Weights of a small GPT-style language model, trained from scratch on English Wikipedia.
Size: 11 layers, 7 heads of 64, MLP 1536 GeGLU, vocabulary 8192, 85.2M parameters.
Architecture: LayerNorm before each block, rotary positions, no biases in attention or MLP, tied embeddings, shifted keys, an embedding shortcut, learned residual scales, weighted sums over earlier layers, capped logits.
Training: a variant of Adam for these matrices, 799M tokens, 6223 steps.
Each number is 500 + 50 x the weight over its row's rms, rounded and kept within 0 to 999. Layers, rows and columns count from 0. Numbers have three digits each. The size before them is the row's rms in percent of the matrix's.

# q: layer 7 attention query, 448x576, rms 0.0477, rows 60-124, columns 144-191
# k: layer 7 attention key, 448x576, rms 0.0475, rows 60-123, columns 144-191
# v: layer 7 attention value, 448x576, rms 0.0457, rows 0-63, columns 144-191
# o: layer 7 attention output (transposed), 448x576, rms 0.0412, rows 0-63, columns 144-191
q60 096:583523513542517472460525513553424463478479538583458488496512541370482438481515479407584442502547489461458559523602423484506488510569489437492477
k60 097:440459522507438541584600417569479483486565484564518563473469495431461522573460488430503656509433494423447562440440490551531415496463547500560569
q61 102:553482524587434596532460466383451537506494439443449447436427514483500492442432446496384488523505461553505446465504551507419506477446471540492452
k61 099:427504528528497490528458543614482495531484486481495428437542496525468512414440508525514441544618468557423532516466529635470580488482510512609416
q62 095:480516440522495485509483493467444494524488554518526514577409515394516418459479454456466390471499542460405603541458573523541512559537498467481516
k62 101:481412571419515472538472535519476454517556479530485467519528413490524512427403604470515501532569471474402595519453496465521505470543462412619527
q63 097:513532538546540458653433495470511455535493497576473450478464428577545483567575520586577581520484417619493471512418474492530500574566511536561457
k63 101:542420499591528505452564451413500544462482452566441535486521450521529492484452490495530529513437492461473560585517524460483456432401495421521477
v0 089:489532497576447526555463522454555467523522444458423517455534489437464513561485421512445450511508497467574503514573488520479453447470519424455446
o0 089:452475567514425501520561440521451607515528499553434562480532486462511527527452482529533510549499479548541492453486452504454515546402506592506572
v1 097:498555525400563535534445528522372537397544554514516596515496478535554509489474439467420540583448401444496542546489479504492505453513628510419652
o1 091:576517485480485544479484401534413520565521500499449555467549508455510561588501576479459487537436508510532480520492464497477438448483473416526491
v2 094:473467457505523581560627516487411545520468474577559433521480448502487459497519480459486473446433607492492490568516455488556477488473553514517498
o2 090:516520512519463471438528526461432429478510412529509484506609417379543524459538482534550525457418441519496471538552531462390456420531537459535562
v3 096:529469454551515550487543466471584522511435486447497410530520455449484520438569548532591452527539507538559555543579464537589577435419650516589456
o3 098:507602505488520498455445553483435553469615452448443525417523412504492541492534508559523354521589538450507526513518498543483466545508539490585493
v4 099:498483432445588477496530573496465475453514538539491435528524484483553520443528496566542404561508482522541527591514518431431533494411554539428479
o4 100:591497399482571488455560510526459512494439528438485510462423450505544532407527498519477431573520460471539493484420498501590405580576507469495443
v5 097:465629524537526485536507484582476545498512536520419459441471500513477442517517469514469483614506454518530563465419577448551493558489503539564572
o5 096:535460496600381504458575519445465596513514493501493438495494533507507463492446461449501428505509510538486417476451459497439515470472482477578502
v6 100:491519510430490549454553523492493490511453474494582444490406510581503498461509603434519500414614506574497541511484485536561500520536484547565449
o6 100:510535455494485517436436506447567523468517552454440409572517412553429473522517500538470540418593473512488475570531599444525521420580504525548580
v7 093:551499498514458453520487532568488476412539498539506534472611501469495430481513454491467449446440458476554478543542451497467510545577552515495494
o7 090:454467572466396476490541473507480583550538546536552557509532512483484459576512488565440498542507519525437556542571353465555504535368536520548500
v8 091:525448459475535501438505503446468488506418489582499478514455535485482540517523553594501518520410560606526471373472518517508406537383518462499479
o8 092:540422473449494512520582519469501488463440455509479460508489423484510559432533533523475506441411424536511472553515493522480556574554483428502472
v9 085:501457411476412558442472498506398528495441482527550523465465475502532472488577498547498468467422519568488497511451485521544470544566560539442587
o9 084:518496520518570515518520509562475493481504457526471521474517483497491481469542500553447542501443330494544403552551563431498515493578561512491494
v10 087:491541429444532492504584580546499435523552459491516438569569505503452508451474536458503475495499551519445483448482502467521552554432528539414617
o10 085:501459510491502475472584556524502458430509420520433514503459418344541524449651504600522477559513356461502483533512536447494483545531411497581487
v11 092:473495520486354542516510559595411516479516498522547514487456477450566471576591528468494533596519455497472580497493463613569438507368459441485420
o11 097:512493489457564526518404476407560418459448504514507512468564472500469492570513493559569547491548342473500395502490525485458514504519447455449423
v12 092:440416460440463409519451404473454552496470548471516537459471486458516476529493549550492497490397469547417594410529529515544467467420529490507566
o12 090:605519438516484544461530467481357497539503432483496475486402461457555508519575437502440469480406413486509483505518516559472500515497570545505555
v13 087:545454490428550420441537439440615485510457562510529513483619507473538539483525463532461473437467468429491490526495511452409522513432459558563585
o13 084:450608486516518537567479532535486530513516505531475527460518521487524494524529508453490458543520505489488594445473433500474518542462463499522474
v14 092:453440410482513504546506476495503487436568476581487507461496406530502532504497543503567534530522540515500504583540491448508554452441571531504465
o14 094:474544435489439492534440539491617485405497505496500445492495454548486510566474396481591438477506443502477511479476455571416525523572486475494444
v15 086:528483462494491458503594465638604502506535428475506499486502474539470445629479512446429486558468507461605484575505519482469531516492417403426451
o15 088:518592494658525492537497505458675448575515520447507464485541437500513537424505516517468534528488613505460534470476548510447538528469446527403516
v16 099:476484440504446463563516502502528508423532491431499473473483447404519488466500493546478455516516448495531462401377461571472402454442513463569393
o16 097:460460518554509426461489542567493570540563499453522480572505463523460481430527467540414430494505512530548392511520539479536395479479599504525457
v17 096:502524509477475380421581448517500448546406597568469530500506491562445553407572635554499553448494470443496527448482558609430585477490565457423449
o17 093:485485451508462472572488502449461407536350545541484500482538502520547560552514444509502515485456474532531498436527478512455480448572424449455399
v18 096:481525479390475535581532560515491547499539524543461497510496524523592494423519535480472407471539464488583449478528540510466473465395472510460599
o18 096:538494541569463468545531557473512512517541464496446497487573490505487499481537554535421464542533430531534549433553577505588433565466492509491530
v19 088:552529483498466522452435518528450419514478570584515523527577468436556396471470478519446490508540589503493666499454489505505462494538558457457506
o19 086:514498472434488459434505386474459496466542436540465494440462509466570386465503413461514540534457467451479481543573404394441561531560537539432483
v20 093:418521470417579505453489493476502416422570498519552468486441487580512594508529464493538420553484635496511526542517460464532414498477534401438520
o20 088:535465528449490478479528469532448456523462560478533493392486519579532489440445553513473542471485501474540523534440479496582505499494497529493454
v21 090:466406521559475430517380521530434557524524468564446549510495476428460475560506535431538456593511521494511510494507497577556386407469535494413492
o21 094:528388435498529580447431467557486541468495482520460535503494513503408456573508471521470423421428451504482381525488521505527449510593528493448459
v22 094:513473507617437473426504475395467485470383476536505428519541479496516419485542505495456494447539520451446559449470518419417555488567598565489432
o22 093:513494458445581490505559436572411466569468471475445487483561445392639538523554544531553495548523448474513582562517526494500491499522563561530584
v23 097:532476524466543536576415512449421489563492545556557539534434493530580519485465454410499480496507479511450473467512506433565460494513521505455511
o23 097:500488569463460558542490469575556465547500473520477489446527526460491475481463475616542508451488478587507627477530480416562422512481480486521539
v24 100:520628538501470444548447404482505499577460512437570460529444546488428573388509515524461507494474534528533475498530480481437411532510506578616519
o24 099:467417563403494488510490548545480464501617534514503574610469438432538502505565547435473477522493471491494559502506452363483503530515438434565499
v25 099:512448378444556477497581570557473542548576516450446444471615496465565449439421546514524503557490511490481458566501576523458415549479504465516522
o25 097:490467533515547471501483577468486484471537538435515451449551455486609475462545496479506472493510496481510598471464522435474480519469454514381518
v26 095:574495634545460457506573497462533552664405541495489486453511517497454475484464478549543508430490497517525530509431547452459500468621484470572475
o26 088:495560560473491495528435564432501536543446491545505489511540471442508470517462474491535489449550663585475623475526464465496524481479505513514648
v27 106:492617499469453581455558482485522520589488418446579450531354597467476504539511556474562523525577485526518558500422414594579489451452542501595443
o27 106:500474535550571547517381429449594447540453468513426475505566467496527535461452621416514461423516500504520363452468609482365484474556528539484510
v28 103:489621482443473460492559495573496520421552527367430522518518433504501545473417425489470542442527477461539444458523525530485486442551516562432524
o28 103:474518547439434489489554472559448511475577504569573503548400549499485507507525556445458534541433523498489577546515468474456475480486538492457512
v29 090:527412481565451588476422479457468521539519469422506547424612450481489480547548468526562539476492490550468638526478436514420441566501451485534437
o29 090:554503480433443453495444518520519544494499498478458501502433459528465485474463482440502474510574485522442441580454532597554548530462482538490478
v30 088:423543558543411537466476449497452557545539524552573448514414508480491458439494565447489502524483546526531470508478483543535482487381404419481473
o30 093:508496575562438521472476518460586486401507414529511430500528466426445427563463453518601469436521388513564432539552461425367526460504500398450464
v31 090:458539449476517501434561493569535525414553491479496536504612550516452500448565490505486465426530452545528506492488515489402596461512581424442573
o31 097:439500448534512555529473503462509484540389524494471561469501504562517595441505457460436513560607505444549506441441505536493477555587462496548523
v32 097:476445443419598513509465488526519522429462509520496566429473458460522507492470474503437495464441505546446578488497533403496443588521483462530475
o32 093:500530517470473413494522563529530497505579458543560466492416540459597436544526493486502615560508432452516564454548439523481547506533527461485533
v33 097:407546514524446447410507489507527517523408417518547515525450535508424507588458572469521519431495495582519530499575517487471517506461449432504441
o33 096:487454477461473558508499431427522451537404526519515522535450555495433482532448405536540535434515477542565508504524467514510499507576480574467584
v34 099:470520448466441444597556448573536511517566467473496462497518491533591495565504486505499449493506520506540462534403473599575476500510424561514492
o34 100:485496424488454518534518503437495386564571550497436434483495516599455563490652560521446520527551472500478518599526564492503507508512485483400562
v35 098:461515531511544421528534540526549483371515504505435499534526516513513555446430548435553407401514441498553540444421538497469485465492517519487590
o35 097:499561525499520548521463526478623523439444582534544523616523453513491532560499604480464496417471540413490450475557540481409412481452579511457447
v36 095:440547559404522411442505498556555499455537545416594476585573482505497472470524552531564618566489423463549421497491613566461605495520459494442534
o36 095:483539546548514553526453540516663423566408547412459492486540505500500512550490587571506513570462550473464426453472544594457482510404454470497478
v37 094:487527480521503548538440495477514534461482501522467537496608523460496470517469381482486521478448476508467437467537524491456473454454541543404597
o37 093:449478548484504558516538474469438551497479530503426566485476542534536516501507427514479537598473452514511456518496520459532481595486534576466548
v38 086:522561501470515465520505531544463487477423527497516503537561544440479422474521571432462536435531475536415492529512510607567605491394458539477474
o38 088:507472506512444497525501498411546428458434546581519528547427503438513405481533501458507590501524435486526570568530513487509458566481447490469473
v39 099:446609493581510381529526566556471498455524538508474474556559460483500462470532509552474566513561536569546564388497482493543433593488420545591497
o39 094:556392486491505442417559493517447487495489511477528502524516423480569543539494567450457448497471463468497493508495377544437459435495469454489467
v40 088:509525504544431519497435490646447508563473507455517523447418529534503452506540511457543462537552499524412577484451545556538384467549528397480523
o40 093:549522487388544477533491457545520519513506483471422546550527526445504452532437430458503420448476479435468458511502452422393460509450451430489421
v41 093:486558536589526572548555467493574467564405491494590520407538517580480376501499517508549456408509494481481537534502525484592464558574463481561503
o41 089:448495437526422453435502573586626491503504531463509477485517413480505385564425530411522521489548465451440457565523530536592471523522440494564516
v42 089:536483499581512525531570537520589478552454436417482449517643510472493464526539453511535475490512531491472543593470468470463592484488444495510424
o42 095:436541457503501409480563538440468566528541477525463506542505488555599526518549530481502588576628499523548524527458559472489571543552548533525635
v43 100:484523405455505525458573517458510481562444438581509511531516450511551457357566502521465482535551504550514474621435479502468603536430549448434581
o43 095:514519470558470493453543462505589427477484466421526509453543472507515556533507402530422464558512446520561542493507531526499513520510422502466511
v44 092:521463522439527531463447490483463578500612516481496469507385478461517516441482441443463479517452470525454526486513589553465412482544530477408609
o44 088:541473492594434542446495427540427507499506452360507460511475490479430500555532437488463399509408576440467454493488391584548438490525489476498492
v45 094:491540447488461419514550569503566449512500475471448442616447480565602471467474548414567489457459443557504486534541488531524588524482464458520449
o45 091:463545479524565546493502536499576478496385541461515490572538475541413523531446469451568439477557589521523557512517460524487528478506444474477466
v46 108:539500446516479403542465502623438541471560502467472478503485509452503589480423470439531441500500411500488500490512513570493574457483508492457552
o46 105:538522480534597641523557470510450524568478522486525523498488565525493548527523528441374454427459486505463520462519487500442467492531514556444494
v47 089:410500418464540452547429515628431477539563563526483576446458536488565496522534558492514565509446479548414503469481500428551506456473521501537461
o47 100:497471464481471495550459512495575477441501534526523469512459519472413482530486432494586448422505424563520456583530497498451458531535456420491423
v48 089:416481453435606555592440459533461499534412541521541523520466537533508509494446589487431574470491531517446449534550516556525531522538455539444458
o48 091:444500524457499534507521500484582410422543461530623458524468504423491446514509488471539501460512465469438657585573554452518530547485413420500460
v49 091:452542400524495561498568484476547561515529574424485453469515487493428405452503497562516436511506443518531488508557579474508549552527477498548470
o49 089:474506536562565473380495529520605617506506498453487432539537391523453463530426535565507488480570522505474470402474605520494520477436587517517455
v50 087:425498513502543465511487556491430548479438455540479478509448495507494441437477484389499460559477560440410436497461502554622453529426558480452524
o50 084:484451521597454507443511523473395453423503438553497418497524459418455405489557415562466483483487457449474469563512474473456470544512510433547504
v51 098:411492463364469496472585501570488458540556503477507528443406457601564476471509477473434559531449492491473490549483526452519467501471480462517528
o51 096:440577566502522485582526508410542509598426488524454548489526503482565574482499465475521551474556477531558519547501614524377574473497506521492429
v52 096:439521547467534436492511538511445457521504545541527464528477529458387460395393589561489587459511586492441442489555465586564508459515401549469401
o52 096:405452515478382484514599577459450439479480559509526496428386429379554414516485467561489537513482454533492583568472455500495521494519410510459449
v53 101:505562542526463563475549472465603454520464464557555534505444533503480423541533460467473583479439559470393447589494527408441487467585507527481428
o53 098:470540549544486426503466447584568501455577456570525540464602458426548554560446558530567523557500485519552471505525516435459560481531577504487511
v54 092:512423488516528549499522530429555514508446437464537493504556542476409454461581464504519442523533601524510509535507491550501523529507424504456464
o54 096:462566483474489547515435553477527478498496556520536508513495517479517495528551431565435548552482498556478471534498551474442548589456450549512646
v55 091:432578595500506574564495538496415510408509563513536556580403506444530417517446549496487512445437552550472439499511510537621414636546477500434441
o55 092:551440588515481421486521490536510422402512497487525457533494423410496453488439472514497574486461461538492422548538468485513506463497519501478444
v56 097:584530491548527592550534473459496530543536482438517387489540431534471453464519442504466486528420457486456405465492513393445416478538549516513552
o56 101:591488565525517403439566591544462530572551407486577478528491473523566528406586547449505489525512464562463513526521491503515515445528528510526538
v57 099:548575602515445458530527531498492567461515521529619471513456510516576599523496553433513518553532499456479561454558522520491527514610482546438519
o57 099:541512483454535459555359475464656480517487520546538533544552451566533498565413512423409563444434538472438472367477535565491587452509508591463482
v58 085:515454488431526449621521574440464483427598462570487523523511467430582524433485445477529462595504536470514517493498454546465403590439495474431595
o58 080:486490532482522521504483482495488467483564569487517545444518484499558526483507558484514582540433419430590467463469542464471480499469503518455413
v59 094:497524474445481501410523516492498528455550542629491468499622491545506448525543400498472455568471514479541463512643567449441559532548585488481606
o59 092:571523534503510529449493473425544552524417538540496505508527511618509566514485447476484540432429527505485515448444499547465529520481534568439502
v60 097:431507443531584425590527491443504421512499534549476460611512496499554576467464454478491383471379519517449410591481489554467459513548567562503551
o60 097:499474569435563512519512554565433479583493421520506575586437497421535588470575521455474495540527463492553625595556516475534527591536536578491493
v61 093:504507482455402505475542553564502482600554437556436486381480468567574579498588540543506437506491430573558466550428415632447452481519616486515481
o61 089:435455512524501407577472576442592453502541503443458513480568454500457524569598405573451453502587481471510442495467539523543470497546457457543465
v62 095:517475491459472405500457554542492504479613490574496484487430483487512484444499473466516549550509482508539524544470528571492486588579510489408523
o62 094:450453489575496536499451496471511514471492545429494509481506541482433526614443443488472496568419484409512418502445459501520500478466505478490466
v63 087:492518392454496505488448525548470460426517511513606496483447472504483490491535501484490481608492535515453546480610434577560563534502465551398557
o63 084:508518451492512493495471532536645433426474533493529483462503436479523491517509482504494512498499367424517462551527509479457499500610442512457388
q64 134:427488424492464450553519372458543516434524495451428464400531424514501429566438541501510543510502410453503446466515626438508501562473511486556532
k64 097:511435485433516522452423564489516499600510517477435465475397457534572552545465483394504488532501504421491482453477537524493541467522524519402534
q65 116:383535489573536510565547482498573557463489487453462506498610430496448457426482529503547510406419460480529473473534526455505572517510534417553476
k65 154:396495466448495470552521500491494445523533440445467504415546384538568460550443491519570498437516508416494510513432566496471473486502498467492523
q66 105:450509484528558507523493472575566478468532528433487414556549471513499488425477563496550437473464407480553452501605563449563577553506533411508405
k66 113:408522454488460507521554448481491554482505431416464425488548429529531498531435470608481496457453488478496470495475506484550530498511461449566517
q67 112:546551557505595515455518620530445442629495531524596599602477546502502526542562474495485549499508535559558540478503413557435508424539555533475526
k67 098:546599579521428412523550458526524564423507523483512382595451552473423514435513606539481507502511549517457501465527555506548540508448515565516456
q68 106:435478440548464509573530419560516522340517480462375450379502442521495503483474555437524473478500501474462458537546644398546527577500462407554510
k68 094:395401438494525491511488535429504548467556461490423490401499351551596477544489473556505486474476522427498478550507554502512483452474557401470532
q69 105:523490502505579526442534523554533445437511475464518402569583470451454426507517515500497446501483435463597439527625478413451588566548491523525430
k69 108:494517510457498451505524508513480568514542497471472416483501434531499548423541548530484452494506543482452578493485536440516499507442445517581468
q70 098:506544460455458473614503395557532573424497465439455430450558461469512520490449578528508484541548492467416488400547617460554590554444519491522503
k70 089:463525512488471561491511466544527525496511477473441509466566379538661504541460477573507500500488495526445481498454557468466470454505471484514615
q71 087:532512435547569442489452526516465399491535536471510446462482505494451535522517465472514496501563423531568474473612475489532511470526463523500408
k71 086:503512543535477440463458505518478556462554470430480439568537553450462605414540496469471521447543480562431561493555473468556489537450542436557478
q72 095:453556517499392517523502436488466613474560389461531513431582476471507447451438545506485515471485534459437526486493554408425452549432472512517543
k72 090:520449487444488596487499483449487442522448480516515607443577343464597463513472518516484480532530466384548506501463489455494435469500510487529552
q73 104:471539481520456469434420527561572451360493431563454458554553530531474466432507538520481442596501493538583416488532573470489523478488471496502495
k73 108:489519475400413471467495460472483499501544499441511491551535535496438439373543576517466489492582537458502500580519524470553440564499413528509489
q74 098:496497440445595490480454523490526422489479528518481458420473489571473544515484565510447519577431494555469419453569583572523578508477552457538506
k74 103:442488541547422488484467499520429492461512517475493448536544543607622509416437509498592517595508596537449536472540444494462493490547406499551472
q75 082:562598526502429546512468589603552454550530472458518500446458548503460600489489458503463455509492466482555531517508432455469451514480491516518469
k75 080:463561570534460491496496504525505596493459505503563403503507600483529594499539524443553417509426552542468615525523443479497541587456495517574512
q76 105:487484551489498609470522549468540533615498517511509470552449482483514496500499438472443519465396490541454610554462473522554432551485507511426436
k76 099:410492486507479534524515518495545515553451488598520491484466455484463408573468470465412473571493542512585441527522474450518472544494448513499490
q77 096:525428491451498579471514490556611482574433462463498562457491459450458495532534492520549476487442596488431617590455549506496468472493559531470465
k77 094:535447435533546522491617542424504448506496483516425482456472449457518524495535423504531408473577540529463465563472518500494411434519500560437487
q78 088:448463447445482484570540406402459555551507534482529529483474447541476454452557495535477636484501567534432559509459564481484479403474501533530508
k78 076:466482475501475544516514445438548530576510440561521560496433441513476382562506478535460493510439493439498511490549567512491354471529537524489492
q79 086:476498551514484537489477547513440463480466465549467560506448511562449413545495577473542431528545508500489455433518605503500464450446485413511441
k79 106:530501557573442494507519475452469551470561495526497337520495589432490506475511486470489436529460483534456492555522498504547519485443476510393483
q80 073:490579504492463485452442493584466398535382552555565505484441476574462524592507549407410411588503524535514446441565450502563544456466455511443430
k80 105:512532537512533525441509505520476537442430452481498414553482617473447495457540497402482474541504440590602451519498424531498554544460511509562453
q81 083:551574486431500467428475608603540475551466556516556417536459590469521532501474512515438450546471504468513447499588466561491488598537483531473489
k81 069:503509576519494495448434570463446631494426487401509352620536605505477589524505463482476474490434496601514515481483414492530571514494527536577447
q82 091:566469480383525515380455536549549468493549519449437496557528490566510507492492442555522496550506440437571464566483558549524546563477540569462462
k82 077:531520547534536423493437498509519484529492564406466422530543525479491548520591528486375492470540515532422485469511549376444622565429486419500535
q83 082:501479438526576520605568445544362443504480525525510473500476500426422471423517542538517482390424494466357564485520483542528489576507494528489509
k83 109:455586459528448508426539475483456472506514444499472468528459437510540517533511466534492534558506496470442486467498523465443457494517538454529542
q84 089:405506439491466514480609624438475495490575508522532609580494536491486432486493544523411506554446438389522441446388470467512425496486433570500485
k84 109:551469610499501497485424536532514435463527479439532456649515585480473494567519539452459444500452536477488515493517469558549537453522523513474436
q85 098:514429451487540449482547533486546440408489552419460497491486567507505518514509617563583454400533567494559431494583517557514581536536439494468463
k85 085:498504524541487440454538454481430524446524534528399484473476586465399597498448595515374455461505539513409485493534541523501527479502504657445472
q86 096:488449529493501459502535570473536445492545483509528490521558467529544474558533571525518449503529481452574470559555545463477542582524545505531510
k86 107:517553524543481435454505510463501445564571533489571484540477617527506542418571408547578461495492506538506547515448447521477508526600548597478469
q87 105:535462573474518480529527496455507460408415488461534496473443520505494505508610494594449439483471477528538453502498517566537638527465432487582500
k87 093:488649599472512450379561445441499512533594644390460503619550478489458557424511581436521569529435512505429556491450392557402523528478425523612472
q88 080:531520549465454517484503481562458459507490565509563533538548488434522537500580560457509461461517437491487468498572442521504614491508456487530495
k88 158:450496482506499561504565464483525467530506477507414592475499359532517503509469504538502510430483468433519482509462576539482497455514508509425557
q89 126:398458497548421482514501486499569498515487409471477568465518401516545481569489507481588515462510529437471469463458537467475436476503525490522508
k89 070:573551454523507513512448501446474440519425593498530519522484482474421606516664478483539560461463466536465610530525477516379503496453544489525477
q90 098:489431471396616502547472441469384475564372579527521487419469520531555362483501542437518516411541457455570411460528518455432454538609436467455460
k90 098:553565593620460531467530543484537497485407505548463450505473644468395443449508488465404524502451501491559530503525508500556464433567528548566473
q91 099:514605524643525581433507522571512517511589541485507528584517514531566600456513444463530532577476605549528573469454530633429504550537447483517551
k91 099:538485442465604461583439571480476535479466559568509575482491486522586525615480384543480464525565534548554462554588528499521495562468557438542486
q92 097:434399466487510535509527559454542447452492424461466487466417495523569458536486565499528491406538546573391473505528418493461378525494457508578503
k92 108:514587469518500453472514411474481560456539563438457462479468690475451482456568507517496428494512497611565575541492528520490523536410470530558453
q93 101:540496561544441380366428478494441510447510523491479463589488603482482620424484517416412432489504485504444547516530456495505585539516562533450508
k93 090:459471487482478471529466482500422488539528444438443511425542383528581523506482513546512517441517462414479521499429497486424513521539504397478566
q94 098:491497488472484585486495526591561442514381531480470443517503482476535585498477555484505506564462490540499558509528518479494489405455490514605522
k94 098:412515423606503472503474539506430476459511469481475420396459483542500429528507444495476529508494493503528422503508622425513484448447482498511484
q95 100:552496486474526509504492441501489530460479502561533506529458459468517500469502508440482496539503443554463437587493462459593523487581434540440451
k95 096:382452413503448442511552481486479506499432420474438524471528436549485392435496455518559500450482513388540517634512555469446526488473503434539502
q96 095:565454491485555518594472524485480538461441577521536386459448554507468480447548479564455460546523527428581394518498438535481413592547512557538557
k96 090:477498547518518485451478498486557506505496508530479542444503418503494479483496532543458522509505469473510433419534604427469447456538491507421511
q97 102:468488599512533508533476437597561559455479523466529479578477504493491501518483548465442387534444636542550509443522496531483527467510512476459449
k97 107:443526444609381543446492523481508597534510452525550480483496417483487501503526454470516508477526489513529456390472487446444552528464459568615483
q98 095:473447516537461494595527471504563515496495605526465480511498456397463544452515538575516593431504519528521507509495490594525482553540435563498501
k98 099:540502433551586526512508540571515618571516493542485564554468521434405486509551450508376541499520511524436489467563477503565553566477534514632559
q99 100:520501490405575569539528489547495357556398481504585550492500565616474489518546537520481534446604491461478506522560539527483465486466435555509563
k99 100:492429447503493519501498577446548496501448450582512517358459422478571465528496421508442557588511423470522473543487542450475456440528433392482437
q100 103:462408529474421484558513474526501488516452508566522516516549450543534532523549534493570443512525537550472587505512502498473492413378460609566462
k100 102:435526466578557489469442518445508436532525471498510512525428436515489548496536504510441568486533449430575463492464556491442517552575440391508543
q101 095:534485490549469443486540523456448604371605539474432547428527498425489499467530489461467562560476485559433510572443516435548498521402492494565547
k101 093:573488499464484460503461529515450488500519522448525552522427429521495476508511616414502502428438497483544513531529554525501494513481510535532497
q102 096:497539519472520451450591605557490499493545520515500485572482568479450568521391457530500580556548497547444508474592578536487480421449519475460504
k102 097:455472495395496436557427569493493531488449526528467493408580462504572463557454499545443519485493490436439459522514480523445397409524469504448437
q103 097:482518528419408546507508484505513488519444521465504510483440513418492443567540433552523525514558513535568519476486546498478546398574519538483479
k103 098:513560516412512452466565543507546506540482522556549454530475563446465441485415568483412509519482568516425471480511404576545433465500470566452433
q104 099:503506454582523535498531541489501490535469478484509557459578539479505507499527448513507434493412485503488504591451427549441505607537555388562537
k104 098:474401459472523506490472560459482338499564508489534567483519406544643545457543598477497545474608490477464583549531516579509601508519544505466518
q105 097:479442509508448503482425440461462526442492520507456466575475460586487540482510543447491500497524441545537546466583583513498452541534543530514522
k105 099:487524508537550507544493550622585444511410527537491508509453462547499420470508450563415536500499495376510522529525499446547445552569476401511648
q106 094:508467379526561572481533505480503477595534520552483551393520388621502404543541431453465560479470478572434452538533433495570369431505492502452483
k106 091:526431459550522541506454575538517482489547469591456425545489595453423444556506421472547477532481511487487541584604443494573492524542557484466493
q107 104:481523434573590494613515481445526464539533596500503534490489488500442509479515468501466579539503526492432508538491523450517606489394504434557510
k107 100:503572559502491531450550512441507430482504507501421436523521496443490576540570423504550543486465569454537571493455513525494414519474646499477593
q108 095:508456531573511550481410495446462522463495491504490567568462464430520530508533526423479554520484508477402495576537490497600473549412516419537475
k108 097:475420477576466439562439444426454575394503442503522405425506469554577521512565408498535454567504418525507471436528580557376524562467544470591526
q109 102:498547506462481494447502450588474497393606489387534562471479547550456488416484455463457472573489477483578481513585510472416549530508464537551479
k109 104:475525541495523480462427500546523472585467541445466602531506417585546430510473564501546487443419539532534583483429538523464504524545416547555478
q110 100:487531505476536434518458504536537447531488557501495445524530553516523597541522495537388483498606456383553486523498625375459492545501497506536501
k110 098:473423546501551548526466566557457451474481539497514541494483460389497485552515466524450577468540545562487488467436489517572480489541617467399458
q111 098:490455556568447529453496507451472550400486477457501540508560452570487552450514543537493560461530492476426480543477542545540527482494559535531490
k111 099:433403496504509460609487447615484450510473517553439493467551468508473532529477517553576597569461487452443524530548450432442466523543546452576482
q112 102:457582574480495470456523508513543614518563406404482524600510485474532520443512463466517497477463517502463592523504544491511529541508442567478443
k112 100:362514571457460503506566530545541554489488461532508465462544365469482512455560583510538546432504508531422489498493572478482326597427525561446525
q113 099:531598526499528592457436499504500489480489422499523522559457529525461548506521483468464457462524486550491613590491481549474491452498583483553486
k113 098:436448446429460515537535469426569438480551470545485590412532341503599504517437488484461462516613460402463480518425484534400527538507444500431566
q114 100:522517513470494504399568514489538485543432492460543591571473414536580625507558462539547494461452426586551491348542538492585512478501510474433573
k114 101:524629477527495526519506601475441520505499605425509567426457527456477432506514502513513486500509476542497566516571423551461514436510492476490521
q115 105:447416504562445465580535455531386530485413517404441468456550516541440447441503506576522504433451452525501439558527580533523404630485386507444496
k115 101:602510576475537474525515533524407514490531495515604510532509549489432493491520541471354465547544445517505445546502397515572536557530533613564514
q116 099:466535517544525489529349499484501508477440506522493573451556518443480522465429474528436475541477463560436433522503487443471452568492523419436404
k116 097:464438497594537531495497444506468506482500456505457504465495544504505520497496472461413525504502441490532395536427480593467650512528523433557464
q117 093:491510576596520560510482486493479521451513440437523639534570485540458530477476528446476505447416449570451516582484581427484483484493569565490485
k117 095:546496453633479434564590483437477472416537551488377389524507440450574535453550582521493448421459564461504505471529499558495440591512500467514531
q118 093:507484498535514544498584516535492530481468535538487537469457513411449465469530535549593490477510538478449564527412416533487414472421460527533448
k118 091:483474453473485533457461407480446467505555531492435557468531384432522491546527544436547549488491478475490471524501562541437555551465493432468494
q119 097:453413454596411529526459520514540499532405459509524513518539471450521496473545463542575477426623429496450564555544511457528470413468490595484490
k119 098:548403463471586468535526544589547591541447539461532430577559599461442566557540484441479497536523413527419475530606486464507628562494517465640580
q120 101:576517568600518446486461479442517588512491562498487466504534523489494524537534377507460534530553508546540464434482496514456547534469536516559485
k120 099:477514469515549548584457522453458500506485576472504559405531425487508410586463444497539615457499474429579476523500555514485412537531496464526551
q121 106:493538408567492520545530488432443482533493453486455506456472437553503434548455525508567492425463483520451499493485518582540543523422519475536535
k121 103:560566535532495494470476552472467458459534513498541476577447583494493572468499548475431470509515516516523524478561420512472494571515476598513518
q122 100:521532478532569463570630585437424563609472565511535537453517478498595466475443468468514528498474468569442521491495477538490511546454517479544490
k122 099:536532491547489530527453485424467467551472507476552425510568590455529543558538431467465534548506541525475570567536411552492572523557512455473418
q123 098:473506514560441516454559438475523543522461453502529485526531500459527501424469551487472566541455484661541559456516511539399594544533457555438522
k123 098:479506503639482482537524441459437494560458449431515449540536534555584530542452486548562495411489617465580525471477481423565451593575557469620512
q124 098:515458593449486395423477546465514473458471453525485424498519514477514487522500481523457376518552411517451451427547547467471528483535540439439568